From a checkpoint of a small transformer trained on Wikipedia: a variant of Muon for these matrices.
Each number is 128 + 24 x the weight over its row's rms, rounded and kept within 0 to 255. Layers, rows and columns count from 0. The size above them is the row's rms in percent of the matrix's.

# layer 3 MLP down, 128x512, rms 0.122, rows 0-53, columns 256-383
size [ 98  94 102  99  90 102  98  86 101 103 102  99 100 101 101 102  96  96  98  93  96  88 100  96  90 102 103  99 101  96  95  93  90 119  98 107 118  97 105 103  98 102  93  93 100  95  95  99 103  99 101  99 102  97]
[[ 76 140 138 130 144 110 123 118 127 159 129 131  85 107 155 145 143  82 120 127 104 163  86 107 139 126  97 140 143 129 133 120 131 114 106 161  95 116 106 150 147  91 143 144 148 118 112 141 170  87 195  99 161 114 137 107 121 105 124 103 144 157 115 102 125  85 150 108 129 138 150 162 119 122 121 121  99 140 107 125 144 132 141 136 163 136 131 120 113 119 126 108 151  78 143 155 154 139 157 116 123 128  97 135 145 149 135 139 121 142 135  96 127 165 139 137 102 106 138 147 142 111  93 125 168 142 124 122]
 [129 138 114 140  95 129 120 126 173 169 119 161 162 160 132  95  67 113 139 125 125 131 131 104  95 105 130  91 109 157 145 152 146 101 148 123 160 144 141 110  94 139 138 147  99 108 117 149 144 173  97  90 131 124  88 134 121 123 140 152 185 151 126 152 155 109 123 117 146 155 125 108 191 126 149 123 115 128 180 149 100 111 148 117  87 135 166 150 106 143 144 123  97 107  62 130 139 133  92 129 153 129 139 123 132  89 177 138  99 132  78 120 144  96  98 104 111 106 109 183 136 133 112 133 102 193 137 126]
 [136 140  93 123 116 106 186 145 150 156 152 100  91 112 114 143  80 140 103 121  92 136 140 109 154 124 128 147 147  91 118 134 156 143 108 151 109 113 124 118 130  97 170 137 123 153 165  87 112 160  96 169 121  96 156 132 122 102 129 167  92 122 155 159 152 115 149  99  91 127 159 165 158 126 143 101 162 115 124 121 172 130 139 155 153 108 102 172 125 133 120 133 135 152  79 131 148  97 158 105 127 168 148 127 135 135 102 146 101 102 186 114 120 154 122 110 148 133  76 121 133 130 118  87 100 137 153 201]
 [128  97 138 164 122 130 136  84 126 151  83  77 135 134 155 173  97 119 117 115 129 137 129 123 110 151 121 122 168 140 120 120  92 168 125 188  98 126 138 139  77 137 110 115 123 156 105  75 119 112 113 171 107 139  97 122 138 126 120  94 129  99 139 172 123 118  97 104 102 129 110 112 103 152  51 138 111 122 148 141 116 125 130 171 137 124 102 133 102 153 137 111 119 105 149  78 122 119 137 125  72 138  81 112 143 113  88 145 115 143 126 131 151 134 166 178 105 118  90 145 122 107 177 130 114  72 126 110]
 [140  91 124  84 152  94  87 164  90 108 130 147 154 141 144 128 134 127 131 140 112 126 136 133 108 167 157 120  94 148 186 148 104 124 115 113 130 128 135  83 115  78 159 118 109 128 127 156 151 184 132 136 102 151 106 110 141 125 118 138 138 138 101 142 147 118 122  84 134 120 175 156 130  94 121 117 130 128 168 178 117 167 100 121 105 109 127 122  85 151  92 146 131 110 138 115 140 144 171 113 167 134  99 136 160  94 125 154  57 104 119 122 129 132 120 161  82  82 138 142  95 132 140 122 107 132 119 155]
 [143  90 146 123 136 111 143 104 125 148  98  90 121 135 122 125 120 149 116 117 127 159 115 129 117 191 157 133 139 140 105 138  75 141 123 121  81 148 148 135 142 117 157 134 150 115 135 143 151  84  91 146 116 104 126 166 133 129 141 116 131 112  66 149 152 135 135 116  99 117 175 182 117  76 153 149 122 119 126 147 197 146  84 135 148 155 111 148 152 118 100 125 143 139 114 114 133 162 117  99 159 155 189 145 179 128  90 102 137 108 131 162 127 105 113 138 124 153 113 106 167 144 143 119 134 130  85 113]
 [119 121 105 206 121 136 126  94 150 111 120 114 110 122  89  93 144 163 105 122 121  79 154 164  97 119 147 155 101 128 130  99 112 117 105 115 105 141 110 159  85 191 123 104 116  67 109 118  84 141 131 118 128 152  97 120  75 132 113 163 119 127 103 121 120 154  99  66 120 117 172 157 119 132 168 151  80 149 135 135 126 142 148 150 120 140 132  90 144 151 141 115 180 123 111 134 144 137 147 130 138 106 118 153 128 140 140 175 177  90  63  90 116 119  83 137 126  90 141 147 129 138 122 153 123 100  92 102]
 [161 114 127 159 138  92 171 150 104  85 148 119 120 130 116 126 149 119 120 121 137 112 142 108 113 136 129 159 117 114  71  73  71  93 110 130 118 102 108 151 155 174 148 136 121 146 140 151 125 143 139 140 161  89 149 137 119 110 156  78 152 103 119 148 116 138 114  99 117 168 147 112 109 118 175 134 149 100 149 131 154 101 153 126 142 166 124 136 133  89 125 129 108 120 130 143 118 150  64 131 120 115 159 123  83 169 110 117 159 142 129 101 117 114 113 164 111 116 101 138 138 149  73 149 132 109 105 160]
 [146 138 118 129 115 144 128  95 115 125 107 136  84 118 140 144 127 154 107 118 110 112 115 150 105 116 121 144 112 107 137 158 108 100 131 117 123 118 153 159 119 143 125 129 175 120 122 106 142 127 114 103 114 143 130 162 178 122 121 153 174 140 142 100 123 144 152 151 120 128  96 106 151 161 112 139  75 134 117 113 169 106 118  94 146 153 109 135 107 146 154 159 138 150 102 101 105  91 133 119 133 131 145 141 138 166 157 123 127 139  99 149  91  61 141 114 130 102 167 140 119 160 108 109  92 141 135 108]
 [111 163 124 106 143 102  82 128 132 150 100 143 104 117 125 128 153 152 135  95 132 142 110 116 154 153 183 134 123  79 134 128 120 101 120 118 112 127 123 108  99 140 148 170 118  98 150 125 111 107 101 166 129 181 114 116 107 139 175 161 128 149 140  86 163 147 131 153 193 106 133 144 141 127 141 155 113 167 128 118 151 164  97 111  97 125 173 113 162 162 136 142 105 102 108 153 142 117 142 145 100 111 112  98 158  78 111 171 143 162 144 116 101 134 106 113  82 115 135 134 154 129 112 120 114 102 145 153]
 [150 141 154 123 122 146 187  98  90 134  97 154 114 143 116 158 110 118 134 174 119 102 142 129 105 123 125 134 120 154 159 178 135 103 137 130 155 151 130 119 100 100 134 165 136 176 122 112 123 116 135 100 119  80 127 155 142 120 109 113 158 119 115 186 135 133 104 109 102 112 146 131 109 113 156 143 133 131 151 142 159 101  95 134 159 108 116 112 105 128  98 103 148  96 121 152 137 125 106  89 119 162 141 153 139 168 144 110 107 142 137 141 161 149 148 140 167 155 131 143 134 124 122 107 176 133 132 131]
 [144  91 119 123 122 128 106 139 141 147 115 125 161 131 143 162 128 147  69 151 117 106 128 132 127 133 107 173 125  91 118 139 123 135 109 125 163 125 173 136 160 136  78 127 144 129 128 113 102 111 161  90 147 127 128 139 128 122 152 143 131 150 153 102 107 158 131 142 111 118  84  77  70 156 158 166 108  95  94 102 139 134 138 139 152 122 179 137 107  95  70 128 156 119 156 127 120 120 169  99 120 138 125 141  97 118 173  99 141 108 152 116  92 146 132 131 150  95 130 119 143 120 133 132 119 110 108 139]
 [124 129 160 118 117 162  90 101 137 109 149 104  73 121 142 118 121 136 144 103 101 133 152 109 149 121 116 100 133 115 106 119 139 161 114 118 143  86 123 118 104 149 115 178 149 144 137 120  83 169 137 143  87 131 143 113 128 123 110 169 170 129  91 111 141  92 128 123 147 117 115 141 154 169 126 135 177 130  92 127 118 147 137 111  77 196 126 174  67 128 127 136 125  95 117 115  94 122 122 134 152  87  99  89 111 132 138  95 120 135  93 136  99 133  93  88 119  93 112 122 157 147 110 121 142 111 112  88]
 [102 114 153 149  79 181 128 175 152 130 110 125 202 192 144 138 105 114 127 110 125 132 105 141  73 113 101 116  80  96 119 174 128 144 123 152 149 120  80 114 125 119 134 102 128 123 146 144 162 133 167  97 124 140 137  82 120 149 192 146 146 144 136 115 105 149 115 113 121 121  85 102 144 141 106 153 107 129 130 138  90 100 127 124  94 164 127 157 182 170 119 113 120 123 128 124 144 132 154  90 130 122 107 120 125 129 108 139 133 109 106 125 109 145 144 127 160 157 176 170 142 109 122 112  92 155 156  89]
 [161 103 152 122 123 198 110 104 133 121 139  98 148 136 100 138  50 117 123 148 143 136 138 127 170 134 116 122 106 145 119 121 135 135 128 168  89 138 151  92 104 158 142 133 103 141 117 118  87 124 131 155 115  91 108  98  89 109 132 136 126 120 185 137 131 148 126 147 124 142 157 131 104 114 104 138  86 112 100 123 128 139 101 136 126 124 169 144 101 108 100 116 122 120 101 123 150 182 118 161 136 138 132 103 105 100 172 129 110 136 120 119 172 158 127 115 113 124 100 155 140 132 125 187 111  96 108 162]
 [107 123 137  84 146  86 149  89 102 131 114 118 109 165 155 111 122 126 118 176 126 142 125  93  87 134 130 154 102 138 175 154 148 124 107 116 131 128 109 148 137 123 119 130 132 138 137 158 145 120 134 102 133 135 120 124 130 123 111  99 141 159 133 138 137 110 179 150 111 103 127 109 136 129  99 156 100  98 140 140 137 134 117 159 136  89 135 137 159 155 145 113 135 123 152 154 132 127 106 120 123  49 131 143 140 124 127 175 170 120 117 120 114 107 122 108 130 134 164 146 126 112 156 119 108 117 148 137]
 [119 102  95 159 138 114 149 120 149 137 142 131 108 131 108 144  94 157 103 135 133 130 149 115 116 121  96 128 113 105 110 123 141 147 128 135 136 154 134 129 122 120 153 149 121 120 134 162 102 159  66 169 148 120 146 129 149 126 157 117  99  87 126  85 128 129 105 133 137 186 140 111 106 152 170  82 177 131 143 151 134 139  96  88 108 155 154 179 140 101 118 120 153 118 148 116 110  94 140 144 115 130 125 124 140  90 137 145 130 221 109 125 113 110 161 122 116  88 141 134 145 130 137 134 108 132 150 124]
 [128 145 136 158 133 126 116 113 112 128 126  84  89 129 167 136 152 124 112 118  92 134 107 150  83 151 151 117 117 158 120 126  95  98 148 115 123  87 151 120 105 113 110 109 151  76  90 134 190 141 118 153 139  99 127 166 113 121  90 149 135 106 127  96  99 200 132 151 141 127 146 134  64 111 105 112  82 166 148 136  82 159 147 146 117 119 116 153 140 136 111 118 173 107 107  71 129 129 128 152 145 123 143 129 145 125  97 121 158 119 150 131 179 124 128  98 145 134 122 133 175 131 120 136  98 144 114 112]
 [133 136 113 100  95 151 176 173  79  96  86 137 155 132 116  56 122 139 153 115 112 161 101 131 140 143 184 106 106 138 154 143 163 119 126 140 137 133 135 153 116 113 103 159 176  95 149 153 100 136 144 145 116  99 139 174 102 129  97 119 101 141  96 149 134 101 114 108 173  93 108 159 135 135 151  75 103 146 135  97 129 122 100 121 130 117 108 149 138 125 128  69 141 129 117 158 107 129 111 115 147  90  98 155 171 145 131 134 126 121 145 153 146  79 135 112 124 163 159 165 117 158 118  91  97 174 160  99]
 [134 123 199 103 137 121 153 135 115 160 107 135 141 149 198 149 108 131 138 143 134 148 139 183 144 132 119 118  86 112 133 137 142 125 112 186  97 150 149 127 119  96  78 114 110  81 120 171 136 118 150 126 111 146 119 128 137 124 138 127 129 141 154 100 143 137 143 160  99 127 107  91  82 131 113 151 128  82  93 140 134  92 102 115 122  74 147 138 115 144 146 111 109  98  97 137 106 114 127 126 125 157 118 123  93 168 141 191 125 138 110 119 132 112 115 110 123 105 166 152 146 107 140 134 125 125 168 165]
 [ 98 133  95  90 105 156 130 146 152 148 159 130 113 105 121 152 123 118 154  84 123 143 112 142 103 107 158 114 136 125 108 168 137 146 145 169 153 123 114 140 117 148 126 104 126 136 136 131 115  84 157  92  91 158 165 145 146 100 129 116 143 145 190  99 116 149 147 143 124 144  81  97 121 131 165 132  51 135  92 102 146 108 136 119 146 123 102 134 154 164  94 110 170 121 128 121 117 143 126 111  74 173 148 170 104 163 109  96 120  93 130 116 120 129 136  99  98  88 145 119 111 134 121 129 108 144 100 103]
 [126 115 175 170 137 193 163 108 150 111 139 116 137 104 157 135 149 177 116 147 187 124 123 122 120 113 147 106 104  74 159 135 108 118 115 144 113 151 139 141 147 147 119  90 107  84 138 121 115 156 103 127 104  74 136  88  80 174 107 149 102 120 127 152 135 188 118 130 140 122 122  99 127 125 126  93 113 127 129 140  87 142 127 174 143  94  92 116 161 149 131 116 125 170 175 114 147 142 141 113 136 105 129 123 139 134 126 136 116  64 142 121 143 104 103 111  86 132 149 102 155 111 126 130 125  88 124 136]
 [118 136 160 142  95 171 151 123 130 151 128 143 160 104 137 135 138  40  98 109 124  85 154 137 106 138 130 117 124 177 112 113 146 107 156 139 131 123 117 102 157 118 114 130 135 131 122 162 138  87 121 141 121 101 151 135 101 113 119 157 126 124 105  75 101 127 106 131 124  90 103  95  77 160 173  73 111 174 165 176 112  97 137 128 129 196 122 142 161 120 159  87 100  80 130 146 132 146 117 158 118 104 155 142 134 128 113 131 138 134  81 102 143 162 142 104 129 138  66 106 137 147  64 170 130 124 128 140]
 [153 142 125 123 118 187 106 113 210 161 149 152 123  94 114 156 140 106 146 135  98 148 138 139 121 157 133 143 176 165 155 143 137 146 126 152 123 118 163 157 142  69 148 130 150 104  71 130 134 124 178 115 132 120 160  61 118 130 140 123  93 112 128 163 123 124 132  98 168 123 114  98 116 126  82 158 105 142 137 132 126 151  93 145 164 157 120 130 143 155 131 122 132 153  97 122 138 124 150 160 137  71 139 110 146 130 155 145 105 177  80 134 129 107 110  95 128 116 120  98 101 165 107 151 136 142 145 126]
 [156 185  96 159 144 182  99 145 112 123  98 139 107 129 161 158 145 132  99 108  86 101 139 112 131 115 169 113 141 171 152 132 133 156 104 141  98 115 143 132 101 119 149 111 125 129  96  98  95 120 127 159 142 142 150 116 153 141 121 135 148 141 163 120 100 109 151 120 137 146 147 151 135 131 125 112  95 125 150  89 106 118 132 104 154  73 134 120 145 122 149 117 108 128 155 130 123 127 132 153 124 112 123 165 161 140 162 137 120 112 137 135 110 117 138 159 110 140  84 124 102 136 116 135 145  82  82  95]
 [165 183 133 105 124 168 115 144 123 151 121 188 154 154 104 149 121 145 159 136 100 131 178 137 114  88 138 172 167 142 106 143 152 145 129 118 139 127 142  66 113 147 165 136 132 111 131 163 151 141 128 126 135 140 109  95 138 153 110  99 137 152 149  84 145  96 138 144 118 120 111 105 150 121  86 129 140 108 130 102 124 122 143 170 190  96 126 131 125  90 101 146 117 169 120 141  89 188 141 172 158 133  94 182 123 153 118  92 106  94 103 127 108  80 144 165 147 144 121 124 132 145 164 111 139 136 125 148]
 [128  68 107 115 125 112 167 136 140 142 107 126 123 149 132 137 145 139 134 109 145 118  90 156 116 109  91 140 134 108 137 148 118 123 117 148  99  73 119 136 172 160 105 151 139 105 190 120 119 152 163 168 120 145 138 134  96  84 108 127 148 123  97 167 140 104 150 102 182 107 123 135 130 124  74 141 102 173 124 140 143 116 148 155 165 128 117 111 166 129 156 108 154 134 122 133 132 134 134 164 125 111 132 106 150 146 157 150 124 188 156 119 121 118 122 173 169 135 122 145 103 182 160 135 134 130 114 153]
 [166 121 110 171 112 122 105 123 167 110 104 116  97 100 126 146 121 112 114 121 111 119 141 151 150 109 129 136 119 158 124 125  83 117 106 105 162 110 125 102 140  99 141 128 144 105 101 129 126 162 160 128 150  90 132 125 108 110 109 114 148 137 137 150 125 163 116  85  86 107 135 175 184 117 110 102 115 136 134 142 103 164 111 145 111 141 107 100 139 113  77 138 110 183 134 145 147 121 101 128 112  85 131 167 109 172 118 153 177 151  70 138 113 134  88 128 129 153 102 171 114 161 127 140 136 127  97 105]
 [126 119 106  84  84 139 176 147 121  71 125 104 103 125 141 135 113  97  88 151  93 105 101 156 105 142 158 159 132 153 112 129  99 120 131  99 144 158  84 144 139  99 106 122 132 133 146 118 103 120  97 143 210 115 146 114 149  74 131 148 115 124 115 106  84 124 126  85 151 123 131 122  70 133 156 152 110 102 130 142 142 113 138 149 135 145 132 136 141 130 110  85 160 124 159 146 136 100 151 127 103  87 112 107 125 122 125 142 116 195 113 148 172 147 118 132 108 112 127 125 132 173 125 150  94 118 118 127]
 [182 149 139  80 117 132  91 117  89 147 106  83 143 140 147 150 141 144 135 135 147 159 164 101 159 132 139 153 136 113 143 118 126 138 164 150 170 172 127 120 141  97 112 100  93 166 121 111 182 181 101 137 105 193 155  88 183 133 178  87 120 139 127  92 126 129 124 129  95 183 102  94 141 150 133 131 125 122 133 155  97 118 154  97  91 119 164 139  85 115 140 155 131 113 148 138 100 130  99 125 129 125 128 152 141  78 112 114  87 118 126 108 126 126 135 126 100 123 155 172 127 119 122 155 140 142 124 133]
 [133 109 135  53 138  99 125 106 115 119  85 123  90 122 110 108 136 102 125 163 127 140 128 138 135 160 149 130 110 177 170 107 138 140 143 118 137 142 117 108 135 102 130 107 138 135 147 155 104  70 113 154 102  89 166 122 126 111  60 159  94 102 110 103 127 111 129 106 107 114 137 104  91 150 135 121 115 131 115 157  98 112 137 105 157 101 116 119 154 144 141 152 145 172 160 153 123 165  96 117 157 146 167  94 146 117 124 117 137 105 146  91 117 152 111 112 148 154  86 143 107  68  91 134 160 136 113 175]
 [121 140 139 118 129 144 150 144  93 138 111 169 116 146 136 149 127 149 113 133 138 111 103 148 135 113 128 113 122 142 126 144 147 101 151 118  66 131 119  93  97 111 166 136 131  82 123  88  82 146  52 132 131 154 179 125 141 116 129 182 146  96 134  87 173 113 132 142 144  76 128 101 176 151 115 118 159  96 169 155 133 107 116 137 141 180 131 192 125 104 120 111 178 144 185 135 138 185 125 118 127 117 157  76 113 125 124 127 120 136 144 112 149  69 167 107 144 139 109 141 117 138 118 124 148 135  81 153]
 [143 169 127 106  95 141 165 177 119 124  93 154 106 150  94 135 113 113 110 170 130 106 124 149 125 148 125 107 161 137 144 179 147 111 125 166  90 124 103 153 153 168 137 146 151 155 111 105 119 101  98 141 103 128 138 140 121 146 158 176 118 109 105  91 137  94 112 134 132 169 138 170 154 104 108 165 107 129  77 131  92 126 140 155 125 109 157 152 149 131  90 137 131 156 173 116 127  97  98  70 119 134 111 146 167 105 113 108  75 173 107 127 170 128 112 147 135 157 141 130 106 103 110 122  98 170 103 154]
 [113 154 113 188  94 120 203 141  96 100  91  96 123 130 160 137 152 131 122 113 105 116 106 129 114 156 145 151 139 129  82  89 125 109 116 143  99 137 185 114 127 141 132  91 145 146 101 114 112 105 122 153 164 151 159 124 131 183 142 123 136 131 135 157 153 159 157 124 125  95 140 103  94 109 152 112 146  97 131 126  92 197 113 130 114 120 131 128 116 132  97 111 107 122 127 116 129 161 117 151 143 121 126 126 131 176 103 106 175  99 142 144 164 144 104 134 152 105 122 126 101 124 131 174 125  83 147 118]
 [140 134  92 152 126 112 120 107 149 136 114 115 105 107  92  99 105 124 124 104 178 154 120 120 155 104 132 124 132 135 193 104 114 107 132 152 102 127 141 140 135 107  98 144 101 125 155 185 135 152 147 100  68 113 123 149 109 121  95 136 118 120 119 117 100 128 106 190 165  97 101 118 148 165  94 111 109 148 136 100 151 126 137 102 102 148 112 128 115 119 154 134 156  89 147 161  84 123  83 132  74 156 120 160 125 104 136 155 118 130 140 123  95 103 136 133 132 148 162 122  72 144 102 175  92 147 127 150]
 [110 141 149 172 149 130 127 131 131 153 158 110 126 123  85 147 116 155 111 139 108 125 111 107 145 119 149  96 114 157 113 167  97 181 105 184 130 136 164 132 141  80 160 112 124 155  97 138 158 110 135 108 114 120 106 126 103 149 135 178  85 122 160 144  96 130 124 175 137 120 168 121  94 102 130 175 126 121 146 127 138 154 158 142 125 151 147 133  89 114 140 170 143 106 145  99 129 129  91 129 107 133 162 123 132 129 147 128 109  91 118 110 121 122  86 138 149 143  98 130 140 113 143 109 141 140 103 150]
 [ 91  93 130 108 107 150  96 112 101 116 151 120 153 143 134 113 119 119  99 123 135  79 124  70 136 172 116 146 125 139 125 121 151 124 118 100 107 152 135 138  92 155 109 158 104 116 109 113 147 111  97  63 146 132 182 110 108 144 151 147 139 108 131 127 125 159 163  90 145 108 180 106 151 133  90 129 128 116  98 152  89 159  91 136  97 154 114 163 110 137 166 122 166 102 116 145 136  96 166  77 111 134 165 136 164 101 138 141 147 142 146 123 126  90 108 109 112 102  97 192 177 143 169  71  95 157 149 112]
 [126  75 141 145 110 168  64 152 129 146 135 143 135  96  97 161 135  98 173  92 133 139 123 147 157 148 140 127 131 156 144  81 118 119 124 155 126 149 120  87  77 107 109 125 160 112 135  96  69 135  92 129 117  79  88 127 135 140  93 154 145 138 118 142  93 160 132 148 113  99 102 187 131 113 122  89 130 101 123 112 127 122 115 141 144 122 126 139  79 113 144 121 134 145 121 144 132 116  85 158 132 174 124 145 152 132 135 120 109  92 132 159 109 109 155 150 136 150 144 167 136 127 112 135 163 117 124  72]
 [152 159  95 104  96  97 109 131 148 113 147 130 103  99 133 150 140 148 141 138 107 174 114 120 135 112 149 155 119 170 136 151 105 127 177 127 134 123 106 100 141 106  99  98 119 106 106 131 161 152 118  94 135  88 108 150 140 134 119 155 119  88 129 130 101 193 132 166  89  92 127 118 120 177  92 150 141 137 121 119 148 139 168 144 110 151 118 137 144 120 124 158 163 141 124 114 136 132 148 142 113 113 107 209 131 151  82 145 133 101 125 112  99 100 161 116 148  92 132 121  70 128 150 121 157 153 154 139]
 [136 136 130 158 154 147 111 115 147 106  99 130 189 135 153 215 130 129 124 121 127 131 144 100  95 128 143 110 119 126 110 118 118 162 150 132 115  83 172  91  93 139 135  91 193 110 144 145  52 115 104 132 131 114 146 105  97 169 128 171 129 128 142 108 108 128 153 170 125  73 120 142 118 133 130  69 101 139 135 120 126 115 121 146 120 137  76 132 147 124 132 122 106 113 135 132 170 143  95 148 102 106 111 131 135 120 123  97  98 145 129 172 160 104 139 129 138 135 101 130 125 133 139 122 103  89 102 129]
 [ 91 141 145 126 134 179 166 120 156 138 148 151 139 128 117 145 122 141 102 137 149 108 104 111  87  90 150 128  86 108 121  99 118 132 131 117  88  70 153 134 127 158 151 140 132 107 150 148 139 121 122 128 130 156 143 135  94 113 183 127 132 142 151  81 153 125 137  96 106 134 158 125 141 116 114 130 124 196 132 126 171 122 115 138 139 137 124 100 148 132  98 106 132 120 135 132 130 131 159 165 149 134 103 100 128 187 161 139 133 127  98 165 162  93 103  68 139 139  92 146 101 114 127 151 122 160 149 119]
 [136 111 128 148  89  94 129 178 119 140 106 172 148 144 124 121 106 124 156 109 154 120 115 156 142 140 149 111 112 130  99 139 110 159 158 147 121 124 130 116 152 105 116 157 114 133 119 120 136 124 152 125 169 115 173 128 115 103 168  92 156 126  91 126 128 148 112 101 105  54 147 111 119 121 121 138 132  98  85 142 127 148 140 144 152  99 135 146 113 113 103 100 107 168 143 116 130 196 138 139 123 177 130 111 142 129 128 109 126 124 135 142 185 101 132 149 137  88 136  77 155 164 128  87 145 140 102  82]
 [141 134 165 164 131 132 122 115 174 128 109 131 127 133 114 101 122 153 141 179 139 152  83 119 130 114 145 151 108  73 182 119 103 177 141 122 134 150 130 170  96  87 126 177 153 123 134  97  97 126 125  98 146 156 120 155 115 115 118 159 136 127  63 111 121 175 144 165 108 113 132 134 121  94 110 139 155 140 110 160 148 107 177 148 128 131 140 115 117 124 162 150  65 142  87 150 186 123 123 134 121 136 146 164 120 119 127 153  67 170 138 145 111  79 139 120 154  97 127 124 148 142 110  94 136 149 130 100]
 [165 116 105 114 141 105 102 142 115 142 148 162  98 130 126 149 125  99  82 166 134 142 133 135 124  95 123 108 118 147 138 140 142  99 146 105 134 158 128 100 139  99 156  93 144 156 115 106 156 126 129 155 158  73 143  78 155  79 114 130 161 144 139 150 144 141  97 113 102 112 151 116 153 121 132 146 103 177 104 126 127 116 142 103 149 164 166  98 153 109 183 122  82 106 134 108 181 139 130 150 133 149  96 139 105 109 128 153 125 155  92 113 146 150 146 138 122 128 111  99 115  85 174 169 164 137 122 120]
 [155 122 105  93 175 122  84 115 143 144 114 124 113 107  72 194 141 117 119 151  96 149 146 111 119 125 124 194 146 143  95 120 183 102 117 134 121 108 107 117 131 123 119 148 163 124 143 118 113 115 120 159 167 119 124 117 145 104 144 130 151 122 113 148 132  79 127 158 127  77 107 104 129 135 164 132 131  83 121  90 132 140 125 125  92 129 125 127 130 139 111  87 118 121 168 137 161 126 159 120  85 141 115 147  95 104 138  98 122  85 105 115 116 104 104 129 158 120 143  80 111 132 139 140  87 163 123 145]
 [117 121 140 136 120  89  91  66 101 140 156 108 116 141 142 125  90 128 161 147 115 167 136 130 153 156 178 133 100 101 106 111 109 126 138 118 109 118 138 103  89 103 145 115 134 151 128 125 128 114 114 157 114  93  98 110 132 152 133 139  86 109 130 131 134 162  91 129  53 135 112 131  99 101  89 117 151 161 108 136 123 153  71 121 125  96 103 115 142 121 123 133 127 139 113  87 150 110 109 143 160 146 168 115 127 156 164 134 164 136 117 123 108 149 145 134 102 100 137 111 104 111 108 174 131 152 111 107]
 [141 155 165 139 149 113 136 145 104 131 132 145 117 127 135 112 148 100 124 107 101 129 118 132 129 117 134 164 125  95 110 132 132  90 143 121 136 111 125 143 133 153 110 128 107  89 106 127 120 127 161 116 142 135 125 172 113 127 132 158 129 126 168 115 111 136 140 128 174 151 146 186 126 122 118 139 121 136  99 103 119 106 151 127 115 108 117 131 118 141 160 125 141 142  94 119 130  80  94 116 132  93 122 112  73 169 150 116 137 119 128 110 158 156 124 175 131 121 101  95 159 139  74  88 114 113 139 143]
 [131 139 126 160 131 148 169 116 137 120 115 132 104 121 135 135 115 129 126 122  94  63 132 143 122 147 131  91 103 117 155 136 171 142  89 112  93 118 154 107 185 146 140 138 106 118 127 116  57 131 134 155 129 136 119 120 112 129 158 127 113 151 122 142  88  78 116 127 115 117 134 128  99 127 139 121 134 180 192 187  93 117  97 125 127 132  71 106 154 123 143  45 123 127 144 146 155 149 113  95 151 128 145  76 101 154 141 117 101 181 151 102 144 143 144 154 159 114 101 147 105  87 123 131 152 143 149 123]
 [136 174  88 176 143 121 137 132  89 128 114 116 190 110 122 143 125 124 130 165 140  87  91 120 153 152 113 193 153 120 132 114 136 132 122 125 167 140 112 122 131 169 105 146 168 193 104  80 132 133 133 115 138 169 152 123 140 137 109 147 140 140 137 140 106 132  98 108  91 149 163 131 130 124 148 112 147 151 105 119 169 134 175 141 139 122 136 124 109  78 164 125 137 142 121 143 157 137 153 129  99 157 134 104 135 150 129 132 107 137 131 160 117 137 113 113 107  98  95 172 120 139 114  91 163 125 146 124]
 [129 143 140  91  52 126 139 125 162 159 137 116 164 108 115 132 130 116 127 147 136 132 103 161 124 153  85 146 120 144 176 145 170 143 117 131 136 136 131 127 141 135 133 128 117 143 127 118 137 104 112 119 116  95 119 132 106 117 144 120 138 182 106  97 140 130 149 103 140 112 114 126 122 131 114 113  95 148 132 120  94 158  90 182 129 145 138 207 101 183 203  90  92 129 114 129 146 149 164  85 107  67 115 181 112 143 124 113 113 111 126 110 147 133 128 136 134  82 130 103 116 133 167 106 110  99 142 174]
 [138 101 135 142 109 172  75 108 144 128 108 125 146 117 128 131  98 119  89  87 156 138  78  90 136 152 117 123  95 118 119 121 132 149  81 133 103 114 174  84 127 127 146 118 139 128 192 134 136 144 110 134  98 137 131 170 154 106 127 102 109 138 128 119  97 110 102  77 142 131 140 171 106 153 174  75 137 135 128 149 135 131 119 131  94 139  96 121 128 121 103 114  99 114 130 154 155 177 139 124 125 110 117 127 111 131 127  86 170 107  88 161 104  48 125 105 102 124 121 141 102 153 153  94 137 116 132 114]
 [132 123 111 149 170 143 160 120 148 151 139 116 112 135 107 116 110 153 124 104 149 113 132  96 133 132 118 140 126 129 142 115 156 146 136  78 142  96 107 126 143 108 103  97 166 167 103  84 171 161 119 106 133 109 163  80 141 143 122  94 137 108 142 148 105 127 134 144 143 147 130  61  95 155 116 146 165 140 147  73 149 137 136 119 117  88 155 175 114 135 130 116 128 150 129 113 133  97 172 141 112  99 147 107 137  85 145 121 133 162  94 121 156 117 121 173 106  94 150 120 115  99 163 145  98  97 171 126]
 [122  89 160 158 111  98 102  90 119 158 136 104  62 115  99 136 121 153 127 100 123 139  90 137 132  87 109 128 152 135 151 116 110 130 154 105 125 154 139  89 144 119 116 107  98  99 126 137 138 173 127  76 136 122 105 184 103 114  88 123 140 137 107  98 109 146 122 133 144 121 127 147 145 177  86 147 140 180 110 136 124 130 134 155 128 156 135 132 137 122 126 151 125 112 120 114 160 136 156 128 113 147  95 158  98 123 121 123 122 139 129 103 107 121 123  98 127 125 122 116 109 126 166 119 129 156 138 111]
 [128 127 122 122 130 145 104 128  95 153 111 156  84 150 130 106 121 154 148 156 135 136 134 164  97 121 123 149 147 117 163  79 120 127 139 136 132 151 133 117 125 110 121  59 179 160 126 134 109 105 138 120 161 136  77 127 129 177 108 131 124 153  90 117 149 164 135 151 111 148 114 177 127 133 117  84 146 148 150 114 103 142 113 135 108 158 144 124 164 169 136 131 133 163  96  93 106  83 138 117 111 173 161 164 134 145 119 127  84 133 133 126 159 134 105 114 166  91 129 150 138 120 106 113 110 118 155 139]]